{
  "intermediate_size": 704,
  "norm": "rmsnorm",
  "optimizer": "soap_variant"
}
Each number is 128 + 24 x the weight over its row's rms, rounded and kept within 0 to 255. Layers, rows and columns count from 0. Numbers have three digits each. The size before them is the row's rms in percent of the matrix's.

# layer 6 attention value, 256x256, rms 0.239, rows 250-255, columns 0-63
096:140110142108130143119110134129123146141120103093156123115121119112113147153132154160082115148146127109108153134139152131122166141111112115105091078093126121139123169133112133156135126152166190
086:145125112101111150106133151139104122141110121147120179148160111152111095144140120118128146134107097123161104134153115096115139118161141137108105116105120155144167106124136102114112148134191142
086:106145164137154108129119130177116129140124160124057101096088163139156113090160088163087134173134128159158131139089102143123153084141147125135109124108125146131175110122110139155143126135099097
087:133167119123105090090165106171153174103135105126149114100104151125120109181120123101120132133127087082114163106110117134148175108114094122125128104161134081139122128122115135103179155127100119
078:119146159122138095093102126127124162091125140127115125148143164105069113116153178162129137130109148132107120141109137153110134124153133159150099109133149116119138116134137092134145125132142173
096:126149137099128094092117161152091186137138122107176161155098122110119168104098080135110118150147153155172158109122152164130122112154174150120142124135113126110155145131130141126129172154142123
# layer 6 attention output (transposed), 256x256, rms 0.223, rows 250-255, columns 0-63
088:140137111149105126126121149129095125145104141144169138126140014149083129142102137136160112103091124138092135149097096093143096125145140139167136110146147149101090126151116129184109106092129127
082:128153135140097116108100184167123145153127136050106137081160125104089106120122126140125161138096131123091136141108101142113111098120177171150158133122133117171116135090154092136146104149134122
083:110128108136167129137074130135131124143145094109109179130086140144124152110148135104123158107076118118141138140135153147075155133130169173117122159077099103137115080152122118136120105129134127
088:166098174124141085130187165128113172099150098153120129137149173161103142096148155113218099125068121138136137121123111110131134137120115120105117154135169140152110154154186123140150149155137154
079:094133127120153138101124136098139211112115123128143132174128108113120083074098110097125162110118096128136131127126066131135111089154154090172138191150164092177101172090113130119153147147148168
094:118084124111128111152136162138091113109134102103148143149182107106161138107115171125167123129060101137102126167157114120155168164100157171120109091141122114109100093142127117148124088132124126
# layer 6 MLP gate, 704x256, rms 0.225, rows 0-67, columns 0-63
093:163137129165130149114184128130123161165121114132131123135160133151148159125140124126137193149143090119119118121134077146103130161096119129065104100124107115159144171125073106115104116067121116
099:160128113154085144128145121140110120112119132126115116082098105120126151131132169109111108065124109117095097117102126102149090155144073118143165154128113135113138146162117131090095146097131104
094:112135109105096152085137094107138086128121125111166111110144176135160122150104058152115158085137145131144135094157105149151149100130133126166083082133127149099117103128112133085127141148115159
104:112128095090159115155164123133137157116144121140143120161131141135115139108096132130095109130114124084137153154181106082127091127138142084179112151153136121144144103122100110143178130149181132
106:140095130105136121171165126118100142133099096143151086110134148090142096155114111106167095158108156144175122126144125119134091114145107111123163145164113140158157091126112111129174100054146100
098:092098099069119091142138113139155126123114103161110119155176148110095131129142162169068135118142120105171157104180128171158148139151136138149147166157132132129127069123136114122111117163158139
107:133095091170077076139123136146139095125098134144116142131094110151152124099106110153117108147144154123178144082095106101142138129163121151085103139144130138171130121144097147112148177131111133
102:102164116141107110129096156145119100136107144122112114117120136075155136120119118140146087144136144140123131184155111133149164095119134150127174121129129096155113140146079146089133109117141125
109:145140115103136114150110142111174144130109175116142154112108135104141129112144152164120137144104117145144081094143129068112103136102069126138147104093161125098141115120117178086107142103115101
094:109123122169103112133130108141148140143114115116134171131101134187164156134125133145128113169134130146064143182104140137125092176105121158128119113098105128115149140144105134136179149085130137
102:140124119104122118149089131156124128164112075149134153107116150147098143138113105150137127143087118136097126151126103155140137172126120104145135168095130125126160107137142115154196122129189158
094:101149123142176120127120133131106121148153084126135121099136110139116141129158095159068076116129097108113137100155146154123153126114134108138085142183170134118143117109118131082150129109146108
101:147187106124129126139138109125110170119111119145112130122128120148144166111144148172164153154111123138131114136123096148157097077138130173145125131133076106148095128119126119113122153153070132
105:150139134135136099111142159148139108147132095151159112138131157106142115103142126117149097088131097115103125137150139166087139150093055171151128082148149136195121128133111118156131097163127142
101:129114106164164115181124120163111151128098136116133065111112119130182180074104137097093127110155132091138111130102154138101150138118082160156117189143112143140123129178142106153169165107095148
106:105089112157156136121136123171163140128146120102142122159164131108092137159146131125164142122131137130134129121159134151165100151124115147114154138163111143132142135172119141097104074159119151
096:146164136149174112146111087160165108152109097121078174118131133104090104158115148165110116102143182053130130152096144205108119128084136146160149124101098112103121182172125155123127130092095094
090:113121180152112089131086125069124125146100126182144148111111126143118145118149117139114129128104130100103111081144118099110103109142074127125143102121143158128146107129134117150106112106137125
095:115155127121136118157097123151138105115083154171172130176166182105106111161088158094096102125163132119153118082091074156135125160140151130154116105141136119126132119141112133152154108156120112
108:149150063156131116138159122093145114111130113123084132132128130099153159117114131149123124134165143141104128122153115148122131141129114094127071117144126073101132109115127147162110086147094145
104:144129121164098144154122130103106175140125116129132150134117146154088155151101138088109074119117124124120149105143111111100134134102121137144113169087114106125117096140101140134130114092131102
100:117147102112133123142118113072140138118132128156126152113156098102114123130114133128092110147150092124109128095124134131150112143151097107119085129115103156127152129131152150128142111100124137
103:161092168170133132114095085158108165083129123139165147136166123130120183148165138152114105127164115142124105121132090108095114129172086155144090094127097155180103150121122145132113165125166112
101:131164181114066090124145092138152162155124108136142101143123121137136144122091125163155135109127122106115123101109120135129122090106126131129159160108084137161160135162142083144110127170166145
097:132108097177176104109098142156127094107118108129108103130133135094166118102144138102155117137124181141122093076109134122117146152111084137108139140104122155123140124138161170122117123119132090
099:101119128142141129143109115065106132129143177129143142129102135084200135096085130147139135108183137188131127091120152150143138123092087127114166075132143113160178103095130091149101163161147110
104:113152105126085126134161125131116111162114107129095091126152163119144160134091150097117118147113124083106133151138102108135172129071151138139126138142129167106128145131107151168133142165151163
106:109118137114161115157109099175142112132164099142155148185174149127115133140182137128133101114151124183126078078148163146081135130128155182133115134115114118107118149097112137129145116121140131
095:149125168142151095130089154139153131176120138074157182119126125174115153147095136167133126118151138124149127119087097128137123155089121118123146113121133077174129133159107118091143163157127118
103:097110099087082107112178132122122112096178067103175135131148172105163092144099130142114102122162091169133146112111085091127115151112149118103114122120137158135144097143122083120133154129129154
097:168108154142161150104086116129132133146087131126143114113113132155120135083159141112113127134065114104076129118123091151166092133126091137117110124127139095103137085122109108100125134149124116
099:069141122122124121147142096094108111102136146120141129123153163140099157130102083118098078106129144148168150127175153107128142087150164159157123106134144156102179096109123132150134122117143148
118:112138100091124098083151118115134160109104134106130127109119130091152102145129170131089177141140062133105075122112090162124145132125081117069133130106111157187122115131148114091115108148112134
106:153157120120153078158134088112128137127108136169132098111137156107151132138135164157108130143088131101146148157115154115096113152122159122148124139124122169135120142175169133156172121143154129
107:136129085136105138113106117112169122171110136172142121136144114090121134138125153122140107112115133108118126160149157113162096090184130119127166114127179114151128108149098130122142162109093119
109:133104130084127127132112128121112129157071118107166156132136141144092126118155112134092101145160140112174134137128140111113127147122140149115088134122142092143120121129090107128112175131158154
099:166129163123129115147151129139116113159106112151143189147139171157111126134124144141106148116143112125109147099098137122149149122112092141131137096121105138190118118125132110082092094101142112
095:109128125083153127146130060133146151106103143164107132122129117120182141117151101123094131112104109077125140134166104131165115125120137155100101114131124128145143093132106150134127162106122135
103:164117152110130092077089145149135171163117126134127126096127116106147148190126115169139155152098104103106121110117093141107094135115094093117101103161112131175089148136137138137141141115172075
098:172156056107104124142158117112109116174139127128144145103103139097174090154146145120101153180123161134136155133148098136148095107129075106184113135114136113155184103171116114156101162158132113
097:120117109136159123139132127173165133137126141144150131152136139102134154156160143088145157114149099150117112097133091112118115153133059130152101119102130148136134130162147132161136128147127095
093:139100145146153127128114074173171138081121104091122139120140158118131097129143160148091125171106161091169085169136173140134174140129141147134135129104109148130152123135089151160115144108116106
097:110166150079122117131156133133173093093126126120109129171127162139151119123139110095111111063161113141135119144171139153130091166127137171163120106119150157106123108133104139099078176105111121
101:144112114135112118081170194130134115128118113119173157147101141147173097112094116180167150149144162086140165130106170178141116131125140156161109170167096131134120114122149115153063135139139069
099:132135127097188149129152123109099164139159125110123139136092131106143185165129164141136152170146106104054107135135141162121147164106146123124112146122126179135119136130104114182116175088133122
105:134113099164115111126122105142131089083127153110112086106106182126120156119153146117151102116198095112150119090129134118135113125127148044133103117126136163110142159098126149128175152108151140
087:124119085134119118146123113160106148095130132113143146099173164142107144158119141109140138111147137133154123128083110099147123106145121101159139119136129124155119084188122171139156099132128136
100:101122105135105128098128138113124125119108125138081118135129152106156170109100090158067146171122143147128131144143177126110093149078139116147118151121118148143115111140115132073140117121122144
104:130138070131150122135153117161072142120129132158093119089171144145142149114157121120146148136150107122147128154108158116112102132082154127124120095111095088094123097145084132103082146141097136
101:137143076117130141105149140128159120136172133140131125132135166104092094108119167134071099136146118097121102148135161135126095135151088100161130155144094134142119120122125126117131079149115128
102:095146123152125155150121165119110099125129119058127117141125135134093117135089148155121149130137164120137128130099122107138151131148117137084169090143115097081141151135131126151168110118126108
102:114122100167135115143126108101165132115101138147088100115133177143104142121146150112100173140148141141108131097086124124131077172136121126150129101159138115124137150170124129118084160117146190
099:080100114135148142158159086085141145167139127138174115124133139126147123086070169127102164130134150084128111117127148127119137095122122164119121108157141165135138129140151110178171102118155134
102:167136095142131086131117157103183123118108149090147172125149184166136115096126135103151117170133114104121119138151134115135172170083112081145129138107130127151139095146132136124107137141143120
095:101178116104141158099154100136122135140106140109069106110143154138128100149103133137140132093131111114125134122133097078086146137124124103146116119168105145148111163128093160148089079156141119
098:103098103056128097153138167117124146089111128109093122130135171133127119133130135111129140161139140126121121153152122113131108110098145102120134114144066128134142131104133144120110122170170118
099:101119079117149118126152106094103130128134160109120144114116177094098142104084124161135106127152162149108107074104159118158157121150134097122136125122127155095101092121118155151134113131135135
101:107175112119150127170136122106139127143120122161144133070142145113118117103116128185137108094140100104126117152121123116106097073135141141118138145125124090101128126092161077117153117127133118
102:144159129174071142126114126100128119153097125119153134139147118145080142153070158130132113142143134161104088128148144157158129116109109101088120120071125099139122110149137155131141163152117150
105:175143076160152117115121142140163111110059113139128139135126120139123166135128153155141120126114133117152168098139098162133105140130110156199150146162138122130118141115154131136158139117142161
097:091119133133139123156087146120118162123111158144122175147119135168182117170174129131145132103122126117104126106106138118135151141135106130117096125106108132122154102137107165166084148131099187
098:155178144140150109143148075093125152115116148130096159106115121154134141156159130095117110160116174124119170090133174137095105118144118092139153118149099099172123113112112138134088114135104071
086:137142123116126115120116154130151160143066172181129143124136084131083123114145130143160130112104115136120120137151097170132134144127091106119138084123098148154123160135145105130139075173149151
102:164137139088136056140137120154105102141109081136139135122157157109079118102166120126110124092110117125122171124098169144123103144123140106156107117120134156146147170144120124129121141136113132
098:127172133095108148091160191098125111094185159166144131147160157156159111143103126199166143108144137139119101150171087131130104156151109094104123146145121098135181108098112106161138114124098123
099:115069099128131150165106102149128149099151091141187100135137144141110125132164141103111151106131128126155085095100172137144148111121125118135096148106063123150087136119110124122125141050135121
094:108158170087112113136156150099143145178142142135158113135143127156158085143116155115123112109161159156126076118111121107117134128146141101097154142091148132150117143099129180185141122102175139
095:118119125149137089108069131116111125146166177079164082127166146072121115117139065134122136128127101140124091136110146075175137126174097158117181148103151148161116117149134158134117134143138147
# layer 6 MLP up, 704x256, rms 0.243, rows 0-66, columns 0-63
103:130147177094125113133123138073096159129152152166127149145152161150110117162095116104139128166101137150106123161112134121126120155139119135151109070178136102142120129115137172146066125104155154
094:098100082159135125098152140118152117123109143110167159133141086107161106144112085138144123114131105164128090179103126084141100141128139108171106115156133133119110096135126158076126108165146128
100:132116148062079148136142121167097093142145133134145133088154144143113160137102141141110139130107160113116130167129117137156112120151091115134108124101099139131116151095145119144185132080136105
100:141117090180121100108149157121138160120150145134151173105170138122132097125125084084126177182153091116108112138124155143166168110146138154115146136112110154122126125132162133093108095145138128
100:144092117114093100128121119128128131198190136099135137183154113149131140111078127162132158084145147099132119086118146138112115108149106101139112101127122114117162123140154100129162124129139106
104:172187137120137143121133110119143176113106139126125132126148126099122135120146154077138175104084145140162118140143155146119106151116143145109108081152124145141103125142162106125123142088134120
102:134175136155134184130142125127147113108138140133124094092143173131112176121128128134131102143118115113129125163073186140149132166089137140106127136081098111149080162140120133114118111136169143
097:105072131115110135125143118111130110132133149144112122059110150173106074076139134115132115103112155098113110136147112137153104113102183079145136170112134170111140121106124113131143084141118142
105:155111169120138120148131100103105128122109120096098147123131128093137126139130106113106128143105150135132132143145158152141131143153146119115165132144110158135053092135112108153093160166136109
102:122070102129098072139143167115055084147126121129192181164145116126125129118153127129129170120139089122091090117116175130134127132152134138129107131114146110109120139133125098146137143143108128
097:181144137127156144100114124120086105129094132130107127164126132123184118142132141149101151137142135146139133136091117161134077106144134161157113146139125140116154139101165130130126114129179157
091:166089155089090183117098111164095117120143100092147103141119133132108114117095113105118101117117139097132115133124109155108141141114092107088133119110118115109129116114158107120090126132170097
097:139115153143140125121153116114109096144125145111133108112152105122112126127136131130108132117107142133154169161138128153132079130151091158100169152143140145172126112117112137117100175105129164
101:136131129149043133148156140091187097140100140112122120129117087098152127142114103113117145134129154135115180128154097124139156101151090176141103134156176164190091141115168149139150138105106125
100:121113150127128095088112123129100132135175090087127125156061174127118113105114132121159092128094126150142112119102138118095093139104134121105141097115122156136165141102113138147124166137110100
101:138141128143191140089152150111137138143148140076120121107140136073142113173140120096119084114099127118072112122100118133095127121125145159111116099119154131095086125126092121109119131103088142
098:118116122129121139149148124105059089165111119144139104135136130087118152124139129122133150113101130130125110135147136133160090116113123117157117114118150120078095120101118120167146164129088159
086:138190133145158097157115107126136139102116112169131095106144107147118118143121146150177133156154185147141132145120154167126084098099079115128101110148130128119142108151191140108134172094123125
096:146137119151145123161110141114122144128158120101118148100140107114143134103154147135118139124114104116137121123110138120148132101141139156134132127165085121080117085100109127165113138155168142
103:106126077104148116130160128166123148139130136145154093128136163087112138176121138074150157133118163122135135123113138152112119101157107095150175128137139095131138137081112114087086110147116194
107:153132149130127155122143137172162104184141154091093114130111080106128095127133137127128127131133112131135104141106161114110156116140114088168084083148162141107116156117111121129104132145139127
093:134117117129147120147147090101113139112127133070124113137100160102144145145132156085181118122132180120094151168096087155141119117102112164154186146152121103148143134122136148091080131136071112
105:133166146157144086140138124136127124158126136121118091131117104136136114157121113124103151170099130108129108139139153091089152138139121159113132117082118117128121129109125134164109165132180171
105:119153101124134123132110108121142132142133122121110101068089139131128142143154097130108159137128104185131113088149130117094156111141151175166116084138143119139135139149094144120107120078141105
102:135094132139143109123159183143154115124120076141159079118146109083154099111099145113126149111126130141160136121103145151167085163114149118145150168130123174131127115123132129122183071146133123
100:109122135171168117094118119122101143167073143155169098128129138132136135094121139159115125119172149122146125126146092114094152109133115119160157103120171163120122138124170135146065140148096110
107:146104148104166138146153110122083155179123142153116127164143134121139140130127124123127126115173120132097135107119153098132121060147109143125106086146129140117151123147116109103127124125119108
102:126128094073186136120105152115167116122108158174136113123133122134117118141173140152098122130156149121126082106126100123153108066137128125135127147199144113112096106103118139115179108138134108
097:109126125114124107157108111150117136147129125158095166110095150115132128093093155095092127122137132146139142101117108097145184114117145140159085080108132098098121117122147152153149128145128152
100:124142127139116134122143125116157118121123130172139137156105127117175102137106115128132184074096104118135159102114104153152109070128137124132165137125114130140139112121101122095082093145140129
101:188109156108146173122117102153138122127134132137108121092134126163100095151146130131125086183105136138126141129129152155111141119112101114093093098159105145120108146108156162168134126133125146
099:118098141097106131136108177139126139118113126152140135146149134111113098146077123111098146151177136120138083138121147095107102106145137082141102143153156109116148135139113130143151128088151136
123:128154206122094115100064138128129118090141136167120136104165157167120173115147127097111124155128169139126150110163118118141146086104118143143131114099133121094155139084126160155111120104131145
106:148157089135152116106123104114130083093186100140129130113127123089111098164093149130152153164100145141131126157128141150094121092161100174175168123065123113150161153153077161124128146143140131
107:102112120113104120153165170136128166162139158080126094140108139108127145151108130127115111150153118145113164154166094126087075088136124138130151139092153103072123065094126147116149082148134200
108:110132095139140115138138078120152121108129158132099150123130128154143111130127104151124105126093188147147160140095132136168128163137090147119113130151122151137111124145143136166134123100126148
095:089154115099120112155131113104102107151126124141115124165151122133160135121124116065088157100091111101133172148120116084099104118094144172118161100135127119133141128086157184151136144115156151
099:118147095151145144123135128111136150084133158128091137119157122097139178152111120102123097112162103132087107160111076149141133136158119133148143149142134110150121122126115127136175147102149120
094:120104121128125150189098128131107101085103104107137174108114153145105103122119152115117140124109138117118129154112108138094156139132132146104152166113152125092124141140130116085131112119118125
102:099118154100138089149131155119155098128131147117110136139146125151108152136149136123151138109141135161145162138085117139162149131158109102132123127137109111151118161103127126156123151118147138
097:122058146125151138159104122152105126118116137085144089121115120127142155089099153125088122094071138143113144118098161121162110124130139140124130103160127148117104146134141119098120137123125146
096:141103111152087103108169137142180116102118142147130111144133175140104150158125096139118125113153149123117132101112100115136102126130143086174076093138120119189167142126079151182104121100118140
101:114115103094115114159154156166117145153136149113125092150154113107111129077120118140118148136136122137131134124107091119134106110082115145110107162111137100146099059155158130135099168107138130
096:122146150093140188165148123114100132109138092124121143103104137152108070122170122137085127133074101165142142173126141129119148120170136108161164117135121137138134095109134139114140098135141159
099:135105118145181116134150135110130105083121108101124140116106130146132166163127154107157148102124102170103112104094162167124123116085121151130153110153081106134092162146126100124137073100116122
107:114125142157131156131161154076098134129121140124143098137129132120165144106136137094111132141128144124137116141172141159138146149150142112132119129122128104108125161191118093070137126134114107
088:136105130163090136123093114129104128096122066068107179112169107147104154149147095104108154154140129124126134123105086137121147113172172154135118133155139133115096123106156164119148089107096142
105:145124157161136127071164154102144143146127119106111130072136119184122143164145126067100136129152136172132130104151130101119133152119098155142145106136120113124136112138125133117122129142152149
104:118130134128092138114142127114138140115130090095108147117091115122127117137126126098137094106096072087167114137140127120144113112163129092145169145135127113132090083099173138106158159148167073
113:146109141122119126109133128091134150144149134150118105132107116129113133109133122120107109116132104144156130110148149122121063093097148138134144136155102123183168112156103106113130131140126124
098:116156140131156140121105113152129123114092172098105100099139173174157130129102158126156144125099110123167184141164144097119101116134089157160123110131092120127141142146085109110067105139100098
107:116127188097092144099105125150128134134114111092134086127142144152136102141131142100157148152116153155101133212133148119127092156142113157096084176128149148113133100166157150118142171103114141
103:148181132126122123111154137152106154073126151128102119127176145134081145125154101160099106135137138149107097111134085128109107113147140098177153174133112132145129147146111126110091079101086079
103:062106083111138137152152186130150131126138147112135159121131119109132117120167123110131097100104156133150120108142133118098117120137128115129097185114154118127177144142137136144145095111093175
095:126155114133168174123132162105117135138132097109108129128141148158106127068148148137100148157159144115123150138062113163128094124124122148121169188143098130112086161105101117128120097138120111
096:103120160133129126121133173100133108083150137102138180111128121135133120117160107132142130104118147128158118160102133111131086116109112080117126136167109167082122138141165176075135137109145170
099:062154157110152118127151149151124153126133083160125161112103140137137060167152107145123106129139134118122118112128169176146158089172140123112154128120103107097128135150087113110105109134110104
102:075140143112112092088126140096133155091143133110113140143121110138108128163152106104149136127112171136119096114131153113097099117099134096110101125139101141153111121137160130139113185105137128
092:113084161112106127126138160123154101097102086142141137161165151126153142094119125121109143164144107141141156152138175087118132133154105129128145126124147114092167113175147129099108078148114140
104:126122165114143144126144123121151070119149137093097102134103149167150157143130141161068130125153159131128135165124125089124179097124192102116150100133114107091127131160131129119143120115101100
093:131114125090173116147139120140118136138109132144110119132087091093117126128133111146078109172070132115134124157173103114105136162158132132133144090125124153134107129101145152095121168125126148
104:134155119091092137177108153113130139153134112119115120096125162124120107105104110115127119104115146166099126158143134079157130151111122102123142150112158114148138142112144143131099159122134148
090:085097137109151170146142077152113170161122166135165182126113098137131115124124116111075085144109102165108139124084110096128111121169138118145131152122136132100156150112152134104172143094135110
101:127172124107152145143124119156114138174149084151146129143104126139131147105129132132163140139150145141151109107129129128160118114188142135150090126087111111093137093160154128133110167134140141
091:106138104151176086171091131092132099156118118107078132150140137129139103054112107119119144148126123151099153138160151131104107123160195149143118134108089108102157166144119124130136128138111140
102:119167113118151101111141099149119114130118103125149081141112107103123162113120137135140173137106119093124170147155113154137142109163121139103134161137144146135133136098110103114145136169130176
099:192178134120086119123141096135100067148120097126114126132126105144135141135145097104123138177155121162116133121114127143119141094157115171135140119131124124116131118116119105135133160114117159
# layer 6 MLP down (transposed), 704x256, rms 0.233, rows 0-66, columns 0-63
095:120080138162133153088103072181137117120129148139109099102138125114118111108114203152149109132112172116109106132124118200124113100114151151103141123114111122132154125106113071105145137134098132
091:139133095139113163147113166133150129125126118124129106151119000119115095174123121133136135118170132110124122149144126085128148102108132120118132139133159086146100145147142158090139168128085132
098:117121138120127102137151133116087118159142131110124153149126150102096135109098104107167116123097128133129143163089131094092119124104112160133130102100111113150111103109159141122158140081079130
111:106122134126129102151141089136150135140124110175171159081113106129131135149145091144149122150118166143092132116124163130103118125115159107115123142139091132098147126139158129176088131122154115
102:061121132103096130122090136109128133135117129149139155100137122126082162133152139117132138067091149122119090164103147116092090157159111125122131076079150121132123115088107099123165106141107139
105:175093133147102129168122139126126178125131135152125102127107110144095131135104119106130090128142163117106149156139115138139166103091107109123137127118146116089096158118117134113151138144152136
102:124168154122114139159194130137121169114117126156156144155152120170124183115099102060150144117140140122157138147109150142133117143150117131127139131128119113130112097166130112137112099156069124
099:113108122163122126115096101084149097153166151143161122082122125141109122096120139163131158092106167127036117116129139154138085153144106141146111123148123127138193174098096109142138123158144099
100:161126084120188117123128094120096099134146150117165135147112133142161129172144157153125127131115173150164127158147143120120094102138132161139145111184146155197112150129166141113118153133143134
097:127151163185121116124121114167135070148136142192129126136110173143142155129114120165130099138127133137128120133134126130119141151098198142146129123129147147123089129121082104105090130110139150
097:126129141112092149163115162101138116133128127079064113129111148109131160107121146140092127085134105078081151119128149150135122135075105140136125143100132121137130109087074112104122131123151146
093:159124136147148135110131118150130114181114088132105130130103104131130175101158138115099168104105167138149145159145127121143169079128100137109107136121121087135070119121173123120131127152087173
092:137125084143119126126147143129141152078131106168093141121129053141136136156118157153113104159139155131129110135113074159190141122127119170129113129147126151112123106108116119073158144129129163
093:151119116141178148124122127168112109095103136105116182109127141131091162086136142150157169120144155100121127123120125131100112114155162116141146107102146074056124119141177086108121138111137144
103:111125165150152100123109138089107128112125136136164079130114117157155129129096131160142129154080138141110102127105177097124074142133126182115161144164118101074160143093128088134109140121173066
103:152090098159205128127118151151133102086099103106134112132112112143113118156108126076157130121129157111111168132128128174159141109115099169163134105113132103146117162123134123134135161143160153
103:121163136131131082071073176111133143120135155159129128112135081092185149175121125154136129132123158129144117110098116125135095113097139127089143120150160102155129126109129172122123112115114110
080:114095171089142132136156105131120103145162158091120120135092037108112135129137124129187118127073157128144146165128121120126126177159126160129119161121127114132116141132083108139135101139121142
100:123141118131103169153137111115100110119130143134126119161127075128140114113083109121062155128138115107122121083140072143121147139137162148121116113104113147114133078128120113146149148105108124
108:148101118146127132187155115111100123124129151123119113139049116148085132129075127142101152147168144138109137124106123130162110095164089119120151156127137108085119104148132175138103141161132165
107:134140107153111117141125125106077168100110095135127160146119119128111153134084157113126101133128131132143164108151126123120121113121119128117116177122124158161117087138147147142149130074106093
094:129138109140129124130112142120115130100151067147150156121125145169087123114094131144121116149169146123132134134141143077136177103135129127151127165161143132133147121127149140115133143106169132
105:110146119155147143107124151105097117090127115149102121142162053117145132118105171172155165171148122108101159114091168131106102160147168144124109160152162098110159130161117168128156134092154128
096:125100165139125140118121089136118130138131145136130131141121172108125092171130132116065118119123113163152099151166111123102122144130138117115144175074116115135129129102136174104129113117122146
093:110116113154091102142117110142120145154185101160140109087113135130147134127150114130174168118078135082123130166155168129115130170109142115115174126140167116184096119115107148134146126174138108
101:164128105107110129133124100115160114095118152081155118095116093097168142118143159154121134106121123077132121150166146074091157138102174096102121118163126103105109122133128138100156080119152176
106:151048113165126133095092135141146129181133153151097132139171131149135100125122103111152134129121159130116129143120103132165125147139142103113173101147122112145162103135120105166107177120143131
089:136143139136131144115113143144123133120179114102125146140126253160139157104132145114114142152124127106140122160134153085134133166158107165088138119108140130163116104151134078105142120112125127
103:114167139136126182153148160163107113130176129124138113147097156142122101146124107112141120115142157165106118085097128100140152178139170085152127116061112121152111123134143091150118095087137137
101:171114153096108152092092116097124152161116148120121120130109143096151145142050125163050128130118126105116137140097128162089125084116116095149122132143119179150161135102142110096108141135099128
094:113081171134151148100105104148134117149117145156123143156112157108118156112128165100103115084166143160129119116094073153125117114117108181148163118112108125124155130138114120107112083156164126
101:137102126159098185118131142135161125188123140108129128117124136119111104123104182130113134130136114109100082125116113154115135156131109177135094154158138114141115145098115125148059159110088113
090:118094155147107150087142128131142115131176094124128157121151170142109084141107100124122136142129184191136145127153126149116126085149125164107158100116136126120082102149151105114101104136129139
103:123145091116103063154139110105157107095164124079104094105109188098179145133113121121069137152139133094161122120164168096163159093081096144135156159183125152171112113132072165151145166132112126
106:105137064121133117148160142103151117151165155147186127112122183097113126127103168179139159102143144119100098145126127103146079136151156094118084159163172146098128106085114119147137106159123130
111:128138144150135151134127134100152105146136152097113115069130165109109149124138178145144130138120134139133157141113108144102139172114118123156128123123102094159145137155106143143136132101098118
096:126154144130134100139146108139145165145142111069158148123123138169132108110148083147157136138131095116110122126147133101141141166137146116158123090096104098163117072094100124120134095096095115
099:134190140151140098109153120127171131119096093159114121091128136093105139076129127128117118110153112122102095112109145140115150119094154123130127166141199149132146130111113156113174135121133175
095:112150058124116110119109116110121144142173125108124127130158165112108113117093104142108130125156142118122133078115112137095114120076057115172159100087138128077128113107166114120143113124152141
102:151172174131112168168155146159130145142134115146126155124127074165145134133120125107115103139136179173082155155118098079138096119128165145086127154117144106153098111145134134157128089103130088
102:156090128138157127114125117150122118133143149107128126142162087110115117148115140159115154090145146165084109112123119146155114134107071179116073123122109152164072106137170128086130143174098149
100:156116112116132128097131122155131112142115098117124126154139110116126121119125151100149131151116149156129137142107129093147161136089137107169117126164132138089109123143137148135127110177120086
102:104113138155098119140132158159096104170091139100081169151162128118116134105158126109153109142098143129104138087113137098110159115125152124141141133115121102167158112148133118107158165120130143
099:098108148119111113123148147148147142130175179113175156114070162139132144113165146181132089118142150120114142111194141129136150103122138141144126143119132128144098141119127129107141148136116128
098:127146111213144127114175141162138098126165138142143169165136147089113156147115112167120137121142134112124119107130164118171179161150149122151074109125133136182081145161150136100151102119144101
097:090092141110120156124150145109094110126125149131129107121170105138090132137134141131111111116147140159124089152128124119186100126130076162139167143118146118088104110168152133118126101123086176
099:123096173133108107105112140101132165116123139131124151113098103109115096117119121102162159122090152133130109109150099133100118113144096184144094204101177142146093101145127129133112138107105133
103:137109088120122136125139108124148127136124121098105131115097149104141185165119147155132188114136155112074152119140145129074154115124156125155112119107138129133160122122127146125128131120134116
098:114170134140137151120109155143097092099103142167101169083128135151107120106094126160163125153185084137147145195129088074094162098112098153108102119097083129103118120186146134092150085118103140
106:122125129151090141096142104117104117155140169128168106096100197121100110082145152115123128101158106109207178131139152179112120093125120134113102142157162139092152118141153112095149149115112121
100:146128158098102089121126111113121125126132144125142128109144134137156136164112119177139140099124121100136130091141116117117151122152177090127146165102145110156119095147117105160133128121185097
101:143158136139122109140128125153079077130170115126145130139153197147136113121136160129112111138166155135141137200090143145141136126112164117149158138114130079156111147136130116132145127110101128
101:120162097154159119145094083144107112113129117141127099164101143111117131121148159128129129177151154159179129123163120129135125098136093114101094120159128131106087118122159106161102131162112138
104:137119151143149135098099123165140129160131165143151116136119138083143141124113125093168123141090102166104122144096068116121107179116128151116110129102111103119142130110152098147130107127084097
097:127102143141105084131153199128118171139127079136163135172127129150115130133150147153094112130098133142121144116148133116137178119137108130127095159113166117131111151103087156143119122111126104
100:148148112132155131126110151161128147094126126115119142120134185070116138143082130129094116165150154122168159151124117118174189100124118133131122170089103114146086145140140118098106084104121150
103:072111102131104134132101101133202128127144137102135116136115125086126086178136106115121115115145130105171136093147122110149114129096083126124127120127116142165136133116112090088148137162117107
100:125181116144152131139121108166120131130151136136172148065138121124110112108091172144081107124162152156115122122090110176134097124147129104109136115123134089078132189106090159151141087119152125
099:150165165135126102148155124119146080147107088167190138115162109146167129116116098140120153133086146151123149115174128136112128139126131147147138109166113111159127126161153115124161101105132134
104:133085185123128126149119128145138121095115095131095112140082118159160141136123107179124082125096132161124085170130137110083136087135172124075138141134136149138143112143146142161124160104100124
098:134132104153156098108095136120167142107113117110147123099182105125167152123114116142141171155129125166101146173106145105151121081158146125146101115131126113161136155089155156155091129133158099
107:163127179145116119128142100125129165089105130130151161108100148081143128136125149119140079157089106155143133122112153101129104181107180169102157133109150135146110160128123152101115137116121144
094:119171127138142143127084155129121074103121140144148124106151148134140121110125168135050158123106151084131137107138146140158147124110129146114077152107123180123177127142096132160072121136168129
100:116128132100125155112102084118136098114109147143143079101091190090090105115137132099115134115112152148108127116112073095084149153103151149138094132144127160149157120134133144124130140176155147
096:154094122133123118117107139119143113105139138129087156105125131095164136089166129092161114163148116128154155104131127157158141116147138121122126147149105110156157099105038143139125136122140105
102:144152157073107098060144121118163151164108104100094086124154086120150103124096114137160142102112113109141094106111163131133087156120153153109105137122156160113106127097141135165113095166106116
099:145088125152091118079078103158098131094147136127112067128110103163131119126091140164147134153183138130135095104174113132115162142115163172083160147140140115126103148127169109128113187151181115